config = dict(
    d_mlp=320,
    activation='geglu',
    norm='rmsnorm',
    attn_scale=0.177,
)
Each number is 128 + 24 x the weight over its row's rms, rounded and kept within 0 to 255. Layers, rows and columns count from 0. The size above them is the row's rms in percent of the matrix's.

# layer 3 attention key, 96x96, rms 0.214, rows 60-63, columns 0-95
size [ 86  92  92  94]
[[151 149 149 117 125 139 165 115 112 150 123 128 118  58 122 153 145 135 103  93 106  91  79 115 131 137 164 101 122 161 140 129 108  94 107 117 160 154 130 133 127  89 116 119 104 142 116 165 149 175 105 203 126 126 126 129 140 132  96 138 157 117 109 141 198 137 113 156 154 152 164 137 115 112 134 110 142 174 107  97 125 138 152 156 116 111 135 132 142 110 121 123 133 137 116 110]
 [136 129 122  95 140 109 148 113 131 130 167 171 110 143 177 120 123 162 122 166 166 163 143 123 149 149  72 137 141 166 155 174  99 143 125 125 135 144 157 107 112 139 108  84  96 130 119  88 159 136 137 102 125 102 120 136 119 168  94 127 119 151  83  86 156 133 127 158 124 138 164 159  95 140 119 115 142 126 111 125 119 106 137 172 112 103 173 131 122 104 109 123 122 156 160 112]
 [100 141 107 110 160 142 112 121 104  93 169 115  99 128 104 115 143 128 127 140 130  73 120  89 112 144 119 116 117 128 117 109 164 105 140 147 126 137  78  89 125 172 144  78 170 155 112  99 136 125  91 136 116 110 164 158 139 128 142 135 146 117 140 107 134  98  81 133  99 113 124 103 159 123 146  98 121 143 144 100 157 149 103 126 146 153 142 122 173  89 149  67 109 148 138 137]
 [117  87 176  98 111 122 146 139 184 110 152 145 134  97 152 156 111 125 118 115 143 144 116 143 113 101 132 154 147 136 155 102 116 118 121  80 119  84  97 144 145 159 123 129 139 115 126 186 125 139  76 148 147  97 121  92 133 126 117  85 112 126 102 131 136 115 137 121 113 143 105 113 142 168  97 152 120 168 146  88 120 160 135 121 133  82 123 157 135 129 143  85 131 185 130 106]]
# layer 3 attention query, 96x96, rms 0.231, rows 61-64, columns 0-95
size [ 90  86  86 111]
[[124 105  96 128 124 161 150 142 108 125  96  80 123 100 107 144  76 106 129  90  96 101 110 138 138 119 171  96 146 127 153  73 125 123 120 116 122 134  97 115 145 150 129 171 162 121 146 139 141 121 117 174 130 138 102 125 124  76 135 155 127 124 166 149 121 110 125  93 143 102 116  99 141  93  99 132 141 111 128 104  96 169 106  62 141 153 117  99 115 126 157 128 157 107 115 124]
 [149 100 119 137 130 118 132 122 113 127  68 149 168 131 177 137 145 112 133 107 149 152 125 124 178 136 144 126 165 135 127 148 111 153 131 122 144 102 183 135 114  98  86 170  89 132 107 154 122 150 154 115 116 113  86 103 120 122 131 114 116 113  99 163 135 169 120 156 171 143 118 129 101 168  92 180 112 165 137 154 143 118 152 132 122 134  85 113 117 138 131 170 132  97 123 141]
 [128 134  92 125 147 135 129 116  89 158 113  98 119 137 103 124 159 130 131 137 106 119  97 127 162 152 125 107 147 119 151 155 121 126 102 160 150 156 129 143 119 104 129 116 169 149 142  83 183 141 166 110 120 125 104 152 109 148 146 162  99 113 148  88 144 156 109 116 145 154 152 187 118  81 151 130 149 107 101 160 115  61 142 117 111 153 159 141 134 130 114 175 145 101 137 134]
 [141 112 133 116 114  98 166 108 130 156 121 101 114 133 151 112 112 114 107  76 152 101  98 143 161 140 126 131  97 134 108 127 114 134 131 121 162 131  94  95 154 133  87 136 106 105 106  80 156 132 125 146 128 133 113 135 133 128 126 179  83 131  92  98 100  90 142 132  77 163 122 158 137  76 121 170 101 100 141 152 137 118 152 161 181 148 106 147 124 116 142 152 103 109 116 114]]
# layer 3 attention value, 96x96, rms 0.239, rows 32-63, columns 0-95
size [ 87  88  93  90  80  98  89  88  87 110  89  97  77  81  71  95  83  74  69  97  87  94  78 102  83  91  83 107  92  94  93  88]
[[147 176 123 131 163  76 106 107 135 107 171 120 169 106 130 140 124 104 114  69 115 193 141 144 141 133 113 123 126 146 137 125 121 154 126 142  69 181 154 133 121 154 112 100 128 128  93 132 122 107 143 138 136 139 148 117 143  95 131 134 153 122 173 129 137 123  99 150 143 146 158 120  99  98 163 127 123 166 139 123 133  94 174 157 146 102 118 125 157 111 154 101 102 132 118 108]
 [110 123 114 139 132 160 132  79 120 198 148 140 112 130 113  95 168 101 135 110 111 127 117 165 116 133 117 113 145 147 104 141 136 113 182 126 168  77 136 144 149 124 127 145 148 106 173 103 137 128  94 129 137 155 133 115 137 135 163 162 121 125 103 124 107 127 144 119 143 153 149 155 133 159 166 129 145 148  94 129  80 132 105 141 119 149 134 164 132 179  84 122 149 138 175 159]
 [126  83 143 155 117 147 113 157  77 133 115 144 124 118  87 149 140 156 122 134 146 137 113 126 190 123 132 163 126 102 143 131 116 124 174 142 125 147 162 117 115 124 149 150 135 111 113 132 139  95 131 130 124 136 159 137 176 157 134 120 108 178 165 106 122  84  94 160  87 131 110 121 125 147  98 134 141 152 184 142 170 120 142 154 162  81 122 122 140 136 134  87 110 111 128  93]
 [163  88 106 127 172 135 120 128 162 157 123 103 170 132 126 132 142 117 153 136 100 124 138  82 142  75 132 108 104 130 134 158 132 186 106 156 164 142 119  81 158 138 116 129 152 127 107  98 124 118 116 161 129 150 117  96 104 124 117 110 107 137 116 158 132 156 173  84 131 142 129 152 150 141 158 146 150 149 101 142  83 135  81 114 120 133  98 159 100 109 100 117 155 128 146 102]
 [151 127 152 127 122 137 136  89 114 139 127 118 129 153 147 138 159 118 139 101 129 100  99  77 157 128 121 135 106 130 128 169 161 116 163 122 126 149 114 147 136 106 127 125 137 123 175 132 109 131  98 157  88 150 176 123 123 130 138 141  96 138 100 134  99 165 123 148 134 180 133 167 195 121 117 144  96 151 183 139 117 133 170  91 163 132 158 158 109 120 133  86 150 113 143 109]
 [108  71  73 126 140 161 142 123 130 141 101 124 150 156 100 139 167 140 109 173  91 125 115 117 178 114 126 110 126 138 159 136 131 103 153 129  90 148 161 139 125 123 117 126  95 135 120 156 194 113 103 140 139 128 143 194 141 118 112 103 101 174 160 113 106 131 125 144 127 111 125 163 141  80  98 125 143 129 113 133 129 137 150 138 137 149 164 171 148 114 129 137 112 157 119 111]
 [110  91 133 173  83 140 121 115 119 146 116 118 130 123 129 109 178 132 102 137 143 137  80 132 172 162 123 166 137 135 155 108 122 123 125 144 121  88 178 157 148 107 177 181 107 102 121  97 121 142  90 130 131 156 168 173 147 109 143 162 121 140 129 114 102 128 100 168 120 139 149 152 108 143 107 122 160 125 135 131 105 126 123 181 157  90 108 141 149 148 133 112 128 121 148 123]
 [115 123 143 140 104 111 125 106 119 149 189 125 116 116 145  96 153 110 181 120 144 112 124 153  87 138 142 104  91 145 168 100 163  98 138 131 157 113 139 102 113 148  77 108 148 158 136 135 107 117  94 104 107 148 141 102 115  99 137 167 126 130 135  95  96 153 121 152 125 142 116 112 142 113 154 145 107 168 147 111 114 144 177 106  85 113 172 131 174 138  84 118 108 119 134 129]
 [100 131 185 111 102 124 152 108 111 137  63 143 132 147 114 115 129 146 126 112 155 105 141 151 138 158 133 142 148 130 128 116 115  76 136 152 146  84 146 141 163 116 165 119 156 113 112 139 113 147  67 101 107 131 125 171 184 130 125 142 103 160 116  95  81 109  83 143 138 115 109 132 146 106 109 127 129 153 105 151 164 123 120 114 129 132 151 126 142 136  74 153 121 106 118 149]
 [125 146 179 205 123  83 124 151  85 167 151 132 145 151 134 141 111 126 134  88 147 159 120 121  88 137 139 131 135 118 135  93 128 139 106 146 127 128 184 111  80 153  83 131 122 125 119 155 117 102  99 115 140 157 140 141 107 137 138 160 161 146 153 102  94 139 119 151 123  96 124  97 121 107 125 166 128 184 125 113 135 105 133 111 123 100 121  95 146  97 112 120 107 112 133 108]
 [102 148 133 121 167 108 147 136 128 117 133 156 121  96 123 134 120 111 145  97 100 111 144 124 155 130 108  84 142 134 119 160 106  70 108 106  86 151  89 141 117  92 180 102 133 156  95 109 104 137 103 171 134 168 129 146 157 138 144 105 141 123 172 118 139  86 117 150 108 126 163 149 136 122 122 119 130 132  59 154 149 117  97 158 142 131 141 143  80  96 142 120 125 120 136 154]
 [151 125 174 106 100  87 147 129 117 108 129 132  97 116 141 128 113 145 147 113 168 109 204 156  98 118  98 157 114 142 141 138 157 104 109 170 137 161 122 111 141 131  74  74 133 126  87 113  99 129 150 127 118 108 142 100 131 137 158 128 144 129 112 101 122 122 137 184 146 103 102 106 144 138 119 123  97 171 191 113 122 102 156 108 138 121 139 122 136 148 149 129 127 122 121 106]
 [136 124 126 154  90 200 151  91 122 130 131 150 153 124 104 151 138 124 121 133 118 110 122 162 108 124 146 118 153 135 130 168 158 174 151 148 141 106 103  82 112 108 135 153 177 115 141  59 106 123 107 150  85  89 116 117 132 133 173 156 127 133 112 105 127 114 115 129  99 118 114 122 131 161 147 122 119 118 189 135 166 118 127 113 111 129 117 136 128 155 101 114 113 117 136 178]
 [122  93 112 119 125 180 113  99 162 122 150 125 119 135 137 131 109 120  94  92 112  86 174 185 144 131 156 136 131 137 116 150 131 159 195 105 140  91 137 129 121 123 124 132 135 146 163 158 123 127  98 108 111 145 143  99  82 104  98  99 124 101  93 139 149 138 144 111 137 152 101 136 111 174 146 112 121 115 123 120 129 151 138 137  89 155 160  93  96 139 104 157 120 147 174 135]
 [140 140 158 118 149  97 118 181 127  94 113  98 143  97 114 128 125 124 145 111 132 101 138 138 113  99  95 101 138 124  82 172 129 119  79 107 105 136  79 107 105 143 124  97 100  93 149  90 156 159 179 138 148 138 108 110 117 126 162 140 109 124 151 120 151  81 140 144 115 137  71 125 161 148 148 143 139 150 123 142 103 138 122 181 115 119 117 101 107 123 124 148  91 140 107 108]
 [137  99 173  99 118 103 146 148 120 118 107 125 124 142 141 135  88 118 134 116 180  76 194 151 101 119  98 153 135 137 122 137 167 106 116 143 148 122 127 102 164 139 131  92 153  98 116 113 122 149 129  93  76 137 121  93 109 137 158 131 144 146 111 149 114 152 141 143 144  88 130 121 146 164 113 113 122 142 159 123 130 112  88 156 143 126 118 107 134 170  99 191 148 113 133 155]
 [144 142 107 135 153  99  70 135 115 118 143 131 150 102 103 156 148 167 107 179 148 172  69 117 148 145 136 173 121 131 129 133 154 133 113 115 122 167 118 136 162 127 111 187 111  97 116 130 123 122 144 137 117  97 123 121 154 133  99 133  99 109 120 142 133 156 138 102 161 154 132 161 143  91 137 121 104 104 155 126 103 168 130 102 134 147 124 116 133  84 167  84 135 116 113  88]
 [120 139 151 132  99 125 127 102 122 186 143 117 109 148 154 116 126 137 116 101 118 117  79 147  81 130 145  91 117  86 112 143 137 103 122 145 213 127 141 120  81 151 124 154 149 123 161 152 145 102 116 109 127  81 135 139 136 149 124 149 122 160 111 121  95 139 116 108 106 124 139  58 102 121 148 124 135 157  75 132 117 123 130 124 161 135 132 151 151 125 126 110 155 154 132 158]
 [154 132 117 122  98 131 147 116 181 128 105 136 155 133 115 164 127 158 138 126 132 154 156 141 146 136 108 116 116 106 145 195  87 153 150 104 130 150 128 109 152  93 140 138 124 110 118 119 149 148 130 128 122 119 105 109 177 194 108 150 108 120 120 163 182 154 135  79 107 121 139  72 139 140 157  92 137 102 117 141  92  91 106  96 124 124 100 133 105 149 144 117 112 138 143 142]
 [157 153 122 105 124 150 100 106 168 100 139  87 163 135 128 148 108 115 115 112 106 158 119 125 130 108 119 119 123 142 141 134 150 170 143 139  95 123 116 126 162 133 137 122 142 130 114 139 150 123 192 108  98 114 107 143  95 102 139 146 154 151 141 160 167 133 101 155 106 128 107  83  95 123 169 108  96 118 192 127 172 144 173 152 144 111 139 138 135 156 166 123 106 142 116 172]
 [109 165 164 136 144 147 126 124 145 130 134 125 153 127 140 121 106 133 150 137 103 153 156 108  98 126 138 109 130 168 116 136 107 118 108 102  75 128  91 146 139 101 131 118 114 182  84 149 100 137 106 118 130 116 122 174 121 151 104 106 165  90 102 165 124 129  85 171 163 101 153 118 133 106 126 158  94 126  92  93 135 139 177 146 139 158 113 134  87 106  92 150 119 153 133 104]
 [127 126 112  78 146 149 142  96 131 100 117  83  82 106 119 122 125 144 145 122 138  96 165 128 126 141 138 164 121 128 156 143 148 112 174 139 158 148 116 173 157 139 114  84 124 154 129 131 134 116 167 113 114 112 159 132 102 137 117  94 123 132 122 129 155 128 132 159 150 128 126 136 128 106 109 106  85  81 133  92 146 145 186 154 116 147 198 137 128 138 131 167  99 169 114 123]
 [131  97 101 129 154 179 130 122  85 136 110 125 108  96 116 133 143 115 115 131  94  98 111 143 191 142 150 132 144 124 132 133 119 103 105 145 123 109 156  99 117 149 133 129 106 122  98 103 134 131  78 173 132 140  87 121 108  87 127 123 165 109 130 174 141  76  90  83 117 149 133 172 132 115 113 139 160 151 128 168 162  93 127 105 141 133 101 113 138 168 117 127 149 142 101 144]
 [155 104 129  80 128 125 128 100  77 160 154 112  89 115 109 119 173 134 150 137 118 107 151 124 167 114 152 130 123 104 160 135 148 100 149 179 179 148 111 180 146 150 103  86 124 128  86 133 123 100 134 124 102 114 152 116 116 109 140 148 126 144 143 106 149 124 110 164 122 154 114 132 132 113 133 130 131 129 142 111 134 110 172 100 141 140 146 164 147 174 156 105 148 129  68 114]
 [119 163 108 149 146  72 121 133 141  87 142 163 118 100 132 143  84 133 111 114 161 162 110 146 116 150  91 138 137 130 104  80 116 116 108  95 107 170 169 114 158 152  87 129  98 122  92 136 159 139 149 143 162 135  80 127 153 165 135 124 175 115 142 140 111 105 133 107 158  73 142 128 125  88 108 135 111 139 105 139 146 141 115 145 150 118 104 105 128  96 149 157 126 127 131 134]
 [152 146 130 170 101 138 159 119 156 110 116 117 160 124 123 156 157 103 126  95 123 133 150 137 132 162 129 156 145  94 127 119 123 191 126 158 132 120 139 111 141 156  83  82 103  65 142 104 128 130 155 126 167 144 112 134 119 151 181 163 133 132 151 142 145 105 138  91 143  93  96 109 121 139 141 125 134 128 130 110 106  88 116 119  79 127  81 135 138 169 129 165 102 121 121 143]
 [107 131 132 137 132  73 150 124 196  94 108 145 153 143 111 145 145 110  99 135 159 154 148 125  86 170  82 125 128 141 134 112 140 174 116 120  99 116 156 124 160 146  90 115 142 108 131  97 113 143 167 124 156 131 133  87 182 124 144 152 103 140  94  97 124 162 132 125 162 110 138 137 107 136 155 126 137 119 155 148 151 139  86 129 138 101  79 121 125  86 144 145 133 116 113 136]
 [125 135 142 130  68  91 145 134 184 116 112 147 137 151 123 155 139 137 147 106 130 111 158 110 100 134 131 156 121 120 143  90 147 138 174 128 165  97 150 104 151 126  92 120 137 128 175 179  99 151 125 107 131 123 133 146 162 157 140 124 123 153 120 112  88 190 136 117 141  95 118  79 148 119 133 119 102 123 153  84  95 122 133  99 103 109 146 124 149 127  94 170 128 110 133 142]
 [112 154  96 174 124 144 100  89 107 178 127 112 132 127 132 144 131 130 141 121 105 178  81  88 151 122 167 108 153 143 137 151  90 167 110 118 143 125 164  87  97 156 122 143 158 160 165 125 123 104 121 108 158 105 115 116 150 118 152 106 121 134 138 104 104 124 163  92  72 171 140 118 127 117 146 139 136 136 118 135 110 157  96  91 116  90 158 104 122 117 126  98 114 123 133 138]
 [131 138 122 160 135 159 103 118 128 126 130 117 167 140 138 140 109 121  67 150 106 159 107 154 175 125 133 116 162 113 135 109 115 195  98 152 118 138 152 123 115 135 149 129 108 128 127 107 108 113 138 175 163 112 118 115  95  99 120  86 193 121 150 167 122 116  86 132 116 115 145 124  79 123 125 130 130 111 102 146 166 123 143 108 116  90  84 133  97 110 151 120 154 143 100 112]
 [154 135 115 119 113 115  95 149 114 130 158 126 133  94 109 154  98 134 160 114 142 146 135 117 147  88 143 140 126 101 113 149 164  90 125 146 133 141 155 108 128 140 104 154 133 117  75 107 141 121 147 104  84  95 103 120 138 158 164 141 149 122 129 125 173 147 138 146  98  82 130  88 124 137 147 129 125 124 189 151 113  90 110 141 140 129 128 116 141 159 206  85  94 141 116 128]
 [120  84  92  74 104 163 108 143 115 136 149 127 100  93 118 156 146 147 105 188 101  92 142 136 189 124 133 112 147 141 159 145 159  99 169 134 121 123 123 140 159 124 170 118 134 160 119 127 110 120 113  98  97 117 102 141 136  94 119 128 152 166 125 112 115 132 118 109 113 161 142 155 138 131 146 114 147  83  97 115 145 156 165 120 112 142 147 151 133 187 123 126 125 113 130 151]]
# layer 3 attention output (transposed), 96x96, rms 0.193, rows 32-63, columns 0-95
size [ 72  73  96  77  72  99  96  84  83 122  83  88  60  82  94  90  74  75  86  89  75  91  82 106  84  95  73 111 103  95  98  78]
[[116 118 105 107  99  96  86 119 120 119 127  98  87 105 141 111 142 142 115 146 152  83  90 148 144 158  86 127  71 153 151 159 145  82  90 113 153 125 166 101 147 125 130 109 101 139 175 106 127 134 108 116 141 136 140 162 121 136 115 151  98 132 140 150 114 123  86  97 115 143 112 148 130 106 122 140 111 148 158 122 117 183 115 105 162 160 124 153 119 137 165 119 107 128 139 176]
 [137 146 132 119 142 115 156 140 154 105 174 143 143 155 141 111  86 154 174 145 153  98 188 123 131 125 122 102 128 115 101 143 126 144 188 149  94 118 157 114 126 142 136 158 178 136 107 149 111 157 153  98 100 129 142  98 160 154 157 110  93 149 140 109 111 135 150 120 133 144 115 122 102 130 103 108  91  85 148 142 126 113 131 175 118  98 135 154 122  89 152 126 102 143 171 131]
 [152 170 102 146 121 175 121 105 124 156 130 151 155 143 126 160 107 105 115 152  97  85 147  96 149 162 136  93 120 136 131 116  96 123 134 125 128  98 113 191 149  92 132 143 120 140 128 125 143 101 114 142 119 165 104 166  94 113 146 113 166 124 109 135 122 116 139 103 146 144 170 101 131 133 145 106 133 154 110 110 120 164 114 136 141 167 167  95 136 106 112 189 133 171 160 115]
 [135 111 102 108 160  90 121 128 143 140 142 151 151 130 141  67 150 142 105 156 128 161  97  97 131 111  81 129 133 131  88 117  98 113 158 137 115 107 134 114  84 133 105 100  83 180 107 120 120 140 115 100 131 137 166 122 131 135 159 138 123 146 140 111 149 146 128 144 124 134 125 142 104  90  95 132 123 105 167 161 100  84 132 132  89  77 120 117 152 115 172 114  75 120 114 121]
 [ 96 165 127 120 140 129 160 148 121 145 146 131 125 128 139 113 113  65 118 145 154  90 146 126 110 128 108 145 110 132 104 131 132 137 122 130  63 107  95 137 112 145 129 113 146 109 168 158 151 167 130 158 166 121  72 127 167 124 146 121  77 131 131  94 106 143 136 144 147 123 119 105 142 148 131 143  94 156 113 130 124  93 111 127 124  80 138 109 177  96 133 175  85 151 154 133]
 [112 142 142 100 148 135 125 142 172 143 120 179 108  89 140 132 128 142 167  95 110 153 100 130 112 141 127 119  91 131 132 117 106 116  95 176 147  99 103 152 161 138 134 124 132 113 144 135 115 122  97 116 107 170  65  80  81 104 150 108 137 115 162 120 125 121 153 120  95 121 138 149 100 105 135 146 158 115 120 113 113 121 172 106  76 128 168 154 165 138 142 161 112 129 131 108]
 [134 117  93  98 140 155 102 127 135 152 159 135 134 139 108 181  86 133 133 140 115  99 185 113 143 110 176  95 109 143 114 118 120  98 138 121 110 102  97 143 130  75 119 138 142 107 157 152 136 159 137 117  87 127 126 119 114 125 140 161 135 126  93 148 128  74 129 147 152 137 135 109 119 138  91 138  97 132 141  96 154 143 139 124 123 130 125 118 142  88  84 136 124 196 181 125]
 [136 142 138 106 131  98 142 144 167 114 141 102 109 124 175 174  98 139 139  79 144 104 129 141 110 131 126 120 127  80 122 142 126 100 127 131 161 141 176 115 113 108 148 142 160 154 138 115 143 221 137 147 108  97 136 125 154 153 157 177 134 147 108 156  96 153 135 104 152 122 134 138  98 152 110  92 120 140 162 143 117 115 110 158 147 138 128  91 136 158 140 128 126 135  96 148]
 [169 143  98 123 100 117  95 195 124 156 129 126 167 114 127 161  82 150 144  81 110 131 152 121 120 118 170  94 152 100  83 114 164 142 155 129 143 126  93 118 132 101 113 173 143 129 140 135 100 107 148 121 118 140 108 123  80 109 154 105 138  88 131 102 107 144 144 103 132 116 160 109 121 160 143 129 134 118 140  96 159 141  80 140 128 139 124 103 173 141 127 151 124 116 159 128]
 [150 123  88 117 117 131 139 132 130  93  91 108 140 152 158 165 120 111 127 128 143 110 135  82 153 151 105 123 129 106 131 106 126  92 126 107 151  68 134 122 104 130  81 157 145 152 118 129 158 120 154 137 118 110 103 153 114 136 123 129 134 117  87 140 125 108 113 112  99 121 168 142 105 134 146 118 101 123 134 125 175 174  89 121 161 179 120  48 125 137 121 148 151 100 152 159]
 [150 145 135 121 114 118 149 123 102 121 122  83 118 130 119 108 144 149 146 121 125 150 115  97  70  93 145  82 104 134 155 164 180 148 114 150 138 148  87 126 148 127  80 135 107 143 146 154 127 120 102 118 114 143 168 124 111 122  93 142 133 122 157 131 160 153 105 102 125 100 146  77 151 101 128 152 154 138 125 134 115 186 118 117 117 125 113 193 106 120 115 116 101 126  77 121]
 [136 173 131 150 123 110 120 145 104 115 148 129 104 108 188 175 110 137 105 148 121 131 117 163 102 175 167 128 153  98 129  97  79 124 103  99  90 130 151 108 138 125 164 131 105 118 149 136 166 132 124 143 163 135 128 170 142 123 115 162 156  96 126 160 103 112 143 106 156 106 112 119 141 150 151 163 128 119  83  78 117 136 122 121 162 128  93  84 134 139 148  99 142 121 129 116]
 [128 155 124 147 136 101 131 141 101 107 175 121 136 182 138 121 107  94 129 125 147 156 135 117 152  79 142 125 148 141 132 125 108 133 185 137  94 138 159 157 151 106 156 187 138 164 123 148 135 139 130 138 129 142 127 106  96 190 141 126 130  95 159 120 117 153 120 126 148 168 126 133 118 129 136 124  96  81  81  97  83  86 106 156 135 128 116 112 117 101 151 141 135 116 115  97]
 [105 153 117 111 159 131 129 146 120 142 150 140 125 159 104 102 121 124 174 115 127  78 129 170 176 137 136 115 107 129 102 118 135 126 154 128 165 166 143 144  94 112 138 132 111 134 120  99  99 148 142 161 112 144 162  95 148 113 155 130  98 152 174 128 122 143 129 139  68 108 117 109 130 114 157  94 114  97 137 184 114 146 137 191 113 144 136  94 132 137 149  90 145  88 104 126]
 [123 148 164 158 125 136 139 136 116 131 154 108 115 114 154 132 185 116 108 114 132 155 128 129 129 111 109  98 134 100 165 151 140 130 113 118 146 122  99 119 149  90  86  97 111 136  91 134  90  94 120 142 156 161 194 161 161 113 119 105 182 129  91 156 156 146 143  82 132 152 125 120 120 108 131 135 141 139 103 189 138 150 150 102 139 115 105 123 100 117 130 122 131 146  83 101]
 [153 151  99 158 120 152 119 147 146  86 148 140 165 118 126 131  77 127 133 142 132 174 119 137 128 127 165 128 163  97 146 114 125 161 132  99  78 160  97 106  92 128 160 111 109 144 118 107 144 114 134 108 148 102 134 145 160 118 150 160 166 112 100 166 124 103 132 114 143 124 132 109 155 142 139 160 137  68 126  92 167 144  97 123 115  81 110 110 152 126 138  80 138 111 143  99]
 [ 96  77 118 120 126 130 106 130 132 150 139 127 118 131 124  81 137 109 107 163 110  88 127 122 136 157 116 147 111 149  91 152 120 123  94 119 105  82 148 132 146 175 113  75 143  83 101  89  96 114 142 116 168 119 141 146 119 111 137 105 151 151 147 155  80 115 127 149 127 151 119 107 129 140 104 128 133 163 117 118 148  68 157 119 166 137 124  88 137 130  87 144  87 146 135 148]
 [116 113 126 147 110 119 147  95 135 121 108 111 144 125  83 139 109 156 134 125 129 132 159 139 122 136 131 144 119 100 115 120 127 120 149 151 161 156 135 112 149 109 115 155 133 128 138 143 166 166 140 117 114  86 141  91 124 131  97 105 112 107 112 106 116 142 107 106  76 151 133 152 188 155 181 108 114 140 155 148 138  99 108 181 110  85 156 103 132 155 140 165 168 188 164 147]
 [114 114 132 120 100 129 104 125  95 120 128 164 119 100 116  88 154 149 131 132 129 148 108 128 196 167 130 139 112 147 132 124 133 109 132 129 152 149 160 138 129 126 124 151 114 135 150 117  98 129 144 133 165 125 163 123 109 143 116 115 142 135 135 123 144 132  87 151 157 116 141 113 182  94 152 130 146 137  89  80  89  86 146 138 112  40 119 171 135 115 114 106 160 174 140 123]
 [114 149  95 115 117 124  89 108 132 119 112 103 117 109 121 117 116 135 104  97 157  87 119 141 155 100  85 163 110 115 102 159 141 127 108 100 152 124 163 107 153  88 167  69 113 108 175  58 115 146 105 131 129 151 135 120 137 157 136 144 119 146 120 133 158 125 104 116 134 146 112 176 110 112 164 163 121 141 135 123  93 160 142 113  97 165 117 174 126 125 157 113 140 128 134 140]
 [116 101 142 105 109 123  99 128 170 113 111  94 113 135  80 143 136 145 138  96 148 151 115 170 116 109 107 124 147 121 161 143 181 144  83  88 140 147 108 105 132 150 109 126 149 104 137 106 125  86 100 104 101 133 146 115  87 118  96 157 103 127 167 127 137 137 123 175  94 106 127 118 123 131 113 128 135 121 172 144  86 170 120 132 139 110  84 163 142 131 120  98 120 134  83 162]
 [ 98 133 164 122 139 151 124 161 135 147 138 176  94 104 136 144 107 164 121 108 157 107 111 178 100 111 158 134 152 128 141  99 160 140 107 131 137 154 117 160 144 122 173  98 129  97 150  95 144 136 104 147 113 151 141 109 115 116 132 134 145 133 130 146 100 131 166 154 104 135  95 123 149 167 140 155 140 176  96 131  63 159 172 104 119 140 149 155 142 138 118 115 144 122  87  96]
 [114 129 107 121 134 139 115 129  86 171 112 146 183 140 142 182 132 144 137 129 104 129  95 121 160 138  96  99 110 121 150 166 170 167 148 149 135 128  72 157 109 128 108 129  95 117  72 131 146 170 148 143 106 125 128 119 106 118 153  99 119 119 150 151 158 158 143  95 107 164 136 114  94 120 103 137 123 126 113 123 100 135  87 166 109 109 124 122 125 109 114 108 116 166 143  85]
 [113 179 131 135 120 136 110 114  93 138 109 151 117 141 158 179  79 164 100 163 155 130 133 161 100 143 177 136 136 108  83 138  78 163 129 133 108 103 154 137 146 110 153  98 116 136 100 150 162 176 149 132 134 124 136 126 123 125 155 131 143 136 128 125  81 141 170  65 121 121 113 140  95 153 137 114 136 158 150 119  87 128 136 109 119 159 127 126 141 127 134 166 102 125 119 114]
 [154 109 129 114  81 123 123 120 172 117  95 121 126 109 120 111 152 154 143 120  89 131  98  97 108 164  71 136 134 128 208 125 149 143  98  89 151 109 131 120 127 170 122 110 112 101 149  94 119 105 112 108 139 104 108 135 131 121  87 141 156 120 105 175 133  98 120 130 109 124 140 133 149 117 134 150 122 121 112  69 157 160 122 116 151 114 102 126 137 148 108  85 145 149 116 162]
 [127 132 110 103 137 104 124 172 112 113 135 181 113 162 161 118 134 125 117 137 153 150 113 119 182 121 122 152 156 124 131 114  85 113 136 119 100 100 165  99 133 128 152 162 143 164 137 160 115 113 146 135 155 116 102 140 105 168 122  89 143  90  99 117 145  96 150 125 131 144 122 195  93 126 138 115  92 126  85  80 128 123 129  97 157 132 112 150 120  92 119  95 146  92 132 119]
 [123  99 137 120  93  91  74 140 118 121 145 115 116  87 121 111 149 146 124  90 100 143 126  98 132  93 140 115 106 119 143  96 106 106 149 114 164  77 158 106 117  99 165 141  93 107 145 135 101 127  96 137 155 108 186 163 146 151 110 179 130 133 104  97 125 130  99 155 126 142 108 121 123 130 144 171 116 124 125 153 187 111 151 136 128 118 124  85 135 108 138  94 119 108 107 141]
 [120 136  98 107 111 118 100 186 154 129 133 132 117  88 125 114 126 141 121  83 130 127 118 132 125 148 142 145 155 105 108  63 111  97 128  98 181  88 145 126 110 127 140 176 139 130 155  67  88 139 135 170 125 113 140 117 133  85 109 138 141 137 127 115 121 105 125 154 142  84 113 104 150 180 169 125 122 154 102 130 148 138 122 131 138  96 125  89 157 103 107 132 142 134 114 150]
 [151 105 117 113 146 125  93 136 112 150 138 115  89 121 178  96 149 123 129 120 145  82 177 129 149 104 116 110 143 174 131 144 134  90 136 180 178  97 151 145 123 153 100 157 139 151 121 100 124 139 114 139 136 130 100  79 131 133 130  90  81 128 128 123 141 134 111 144 136 160 163 128 124 116 106 112 133 132 152 146 139  94 131 151 132 132 186 140  80 114 145 157 158 145 169 115]
 [116 112 105  54 123  96 117 108 114 115  99  92 163 135  83 153 163 130  95  86 116 128 115 115 171 135 124 152 109 117 133 136 158 137 129 104 155 135 107 121 134  94 122 146  91 133 112 132 137 129 122 117  98 156 128 100 141 161 141 139 106 123 154 129 168 132 108 153  66 156 142 151  90  84 149 148 106 164 144 157 141 151 132 158 154 135 133 157  93 126 130 101 141 154 107 130]
 [142 132 105 134 128 132 114 121  72 131 116 116 117 127 133 104 154 122 135 182 129 156 123 134 144 139 125 139 109 130 109 106  62 146 103 121 142 101 187 140 132 127 128  92  95 114 115 100 119 142 121 113 146 134 194 161 116 125 138 106 198 135 127 182 104 118 120 112 130 148 123 121 141 148 127 132 128 130  82  95  76 166 121 134 128 139  83  99 117 112  93 147 129 142 147 107]
 [ 91 158 121 117 124 145  93 127 121 131 155 163 150 148 133 104  72 167 161 114 117 148 152 165 138 132 157 137 141 141 105 176 115 164  98 150 148 135 136 136 134 136 152  92 134 143  86  95 152 156 119 115  92  98 100 103 124 141 147 123 127 138 171 136 142 133 129  98 161 138 127 128 153 111 128 106 155 107 166 130 112 121 186 148 106 133 137 187 151 133 110 156  94 117 115  96]]